Each number is 128 + 24 x the weight over its row's rms, rounded and kept within 0 to 255. Layers, rows and columns count from 0. Numbers have three digits each. The size before them is the row's rms in percent of the matrix's.

# layer 9 MLP up, 384x192, rms 0.0484, rows 299-313, columns 96-191
108:149125152127174150111129157133113118101098152105109099147116150117142152116114134105144078103141125131095127125136160104153133113125118083137126140081122120132162127134163122096113124162133115119167122136154120151115098096111185081119130172150123078135137134124148149153100130103150088104
094:094124143081153156145140142171151120134113122108106108122169121166105135151101095121140113127136170176107105123130112129145100123104160106144105136146165175071132115126129097110135101122136085107161138132087121132124130166095116158114114116118155075110157119116160104147148146132117110141
106:140147160120098103169152126150100123184155125161134097123150147114096139091059142100136152152121121180145126119144139109118162117113095089121115130091134151109101144152145134157145094125126123139114173162125130152145157146114124126132124116150096104148170109154144145153069160127122079159
102:144164141108131163062152149144154151141117152132098124145108170088116114141125128157129117118104089122149147141119055137110142147131127165153170130140136112110167131140126112119124143098139079118087155161154131119180108125108097113135120109131177115092141138131131101183111139146141104135
096:074119130099102096101132114131112144124074119083113129126139112111116104165130153152097062089121131126095092146144091106136115111114086139114135099101085189129129138139123128123132131110111146120188139122121162137197126139081102121117138128139128143139156162160136092147129129090166113122
108:134144127146136156130119129160087116125119197141102148165168173097125147162136144086144141155092166156102129106111087114132176110132103143157133116094099120123134131136105129161123146134127105142133104113157123138121133105150142098090092151163129105143128098113181134164068127134143104156
100:154135112119126119107133155121159084143127157140131171126159095098121081116122108145151135100111138149128134114148142118184122126127113092095124109149142153070161108126135116127172087159128140131157106153127151139123070151093130124143162102145114125083118086091136125123132116118140115118
096:140108160107117144132146177136122125099132149175161129130164127104117106103117164126126127094126145130111124172078135126168148118086180112121064123120135103145079100125156108120133123125118152088173118122124092143131145153119158162137112160105116122134102159124145110158131184093106130151
096:128092139107098110150104153138086144130110138118076105112163103146123152136145127157133105139144162124082136163136180144184078104127106075109116121098100109101169122152162128143148095134090128115128149124126125157146117106126089150078206157160138108137184094118141085108132125128133125104
101:111116135120114141134124115112166139128101104118179119099129155119171146151123109123131096076144141116115132181132093188144114130108117099125161135106095152100151123112156099127186147087132085117146125166095131133136146094180108124091112142139140130130113166156132090076126087117133168126
098:138109147106134145114123044139153073148138095156127115105118186128091145110132135138147160077139097105097108119146117149130136152124109162145101102154080144131183151122114122161144142159096108115124124123120146153129137156111066151106135130096136134112176153140152113112101137165140117117
104:132117142158131170118194121147131119131126130119133148124123152115130152104163120107098119112161114137117122148142102131128131101106115110179155097110112150128162144142183113143105103130122146157118132133138117129159120101129168126107137153133096107132121122111129121103135146090178134087
103:155107136136138165165139146156115121159142103131121128115135147150156120093141089104119106147151139103103107178123126129106115136154125126103133170171100120096144118077117142118178133151145117107113139122119118103160091102163088117154128115115108078131154076154128104115112082146123149086
095:141143132131147139117154106135118096095142118154073130150158102131054131150141149109203122136144103163141107157100126124171100133139132098135111152128137128094178117167123141128119134151142090090120098118132124091088130104132083147142107151132139145122133100086131132125196160133125105131
099:121141142139088178135134165135146131131115109142160107110106116122120114081112130163096175140103113129127103112102118118114096105126141133103102142126114153095136137128125139128161179134094103152107164123126169092121116104145125134141143085127097133093175124134171106123117114111146105110
# layer 9 MLP down (transposed), 384x192, rms 0.0384, rows 299-312, columns 96-191
114:141169100127078125088112127191162156160120099087117101127144132135134139101155126130135117111131188171138160155138091139102124124106118145098223159144112106128135132112114110160145115128103144104181133172106064115128159102096110119116140097124127101124106110116132132087138154118168154112
097:154085092164137126110101104125116107099091129167113137120128136125076128157174076117115130100106132119173124134113153135161117151121116093144128106126153160140140105129102160147118114085114169144119135159103140142141167114133129120125114096130100163134142121143096162118112136105114103134
101:113133128175120104131093092106142157191158124126133113156128080115151132157173104135107102135134142122169099100131141106128104141131131126141163145097128096145142121130166088052141128113155180113111107130161124121125147147142137103116174134156180133112077128108128108113140155121123103133
090:123102133139156139151102132127110093114115089193149140149107133154124112124097115092126171155139076163141146154140122109166115105144126084116112105098055085171111131145122136117143153123116116104080144103101148136175094113164157108113114113155109123132118170109136154144135098085141160128
100:131122072153107191117158110074126125111134128125090121148153119102132133131142146174142149087129154151078144109152128116093123146128154145133123097104152123074141144132168134116072110132130127132121117140115137165087141119137151132107087124135117118134119130157147171131124114172162127138
104:079127115137073141109150082117168124125163117102111119140147112121126143149117128199093144107133135084138092114165124137122140143080155141104140109090127110149136182136103145075111150129124169099132094193132138112123147114110105132135153093115110143102090111145103122172145122154155165145
098:119099125144130132117103123107121135125095107128162082075122123133118140170138141181113068180120141123129116141124150139116126110144110139133142158092102085155155139116160146095113133105126123126102142171144142128107134137133150131115109122124133106171091153119156086140152145118131104126
101:122115092123132081104159081158138097110128123139137143122130131137169155106140101139127113173127160121159131093140121112082135152163090133117167186150141088141146141156129092170141108117157113123122136139128114146134127141127126085131179163126119130122103110099163177116130048164155171127
099:135109098129154185109155129122140094097123125126079135144111150126138142119169126126141128141157106123093134118139151088091139123175114183136127114153150105104056114161138145123159123119139130098094123129096071108118122152126153136096096099116128138089114134122144185111169139164115145115
101:097117141145125106122131144111102147136073133115145072157148137156084103131132106148158112164137124119130105150132127139121096168133086121120155121136086125118145092126106149175100104129103094154117130111116143113166102152082128136110150151166099155127175203123179161136141123100108102134
101:129159115136120149120153108121124139098101131156110135114110120117148138117144184118119117072114129167130107152112156131117143131138114108162171122161158156100154115129098157127170117166082176106112142145112106116135129104129124151124107088155133144125104132116102144117135136152138148096
101:109149086122126149129113110152099177146141085087116111105110173107163112075110170172158121085120134122073156150117145091124183105065127137137102152156134125119123164110139115134145106136136143116131114113137143130140140116101149112154109092132152116139152129128108160120112172134097152118
097:090133148185152108102130141099165118121128083153132112129147092129103161128081145135140185138119120137154137114133122136114099115119120089141151146122128121154089127135141097143096104128146112185136121160158144132105112134127135118102144128103100152146148127125128103142148141105134092148
092:115085115130153108193124124140099119135154126116171166093124141117193160103127141132105122115135160149106138087163087158129128139123140146149150148164110122113150143089154088144144132141133134171158146110095117170168128126126131105091107128095127101125123128107166151105106110101150154138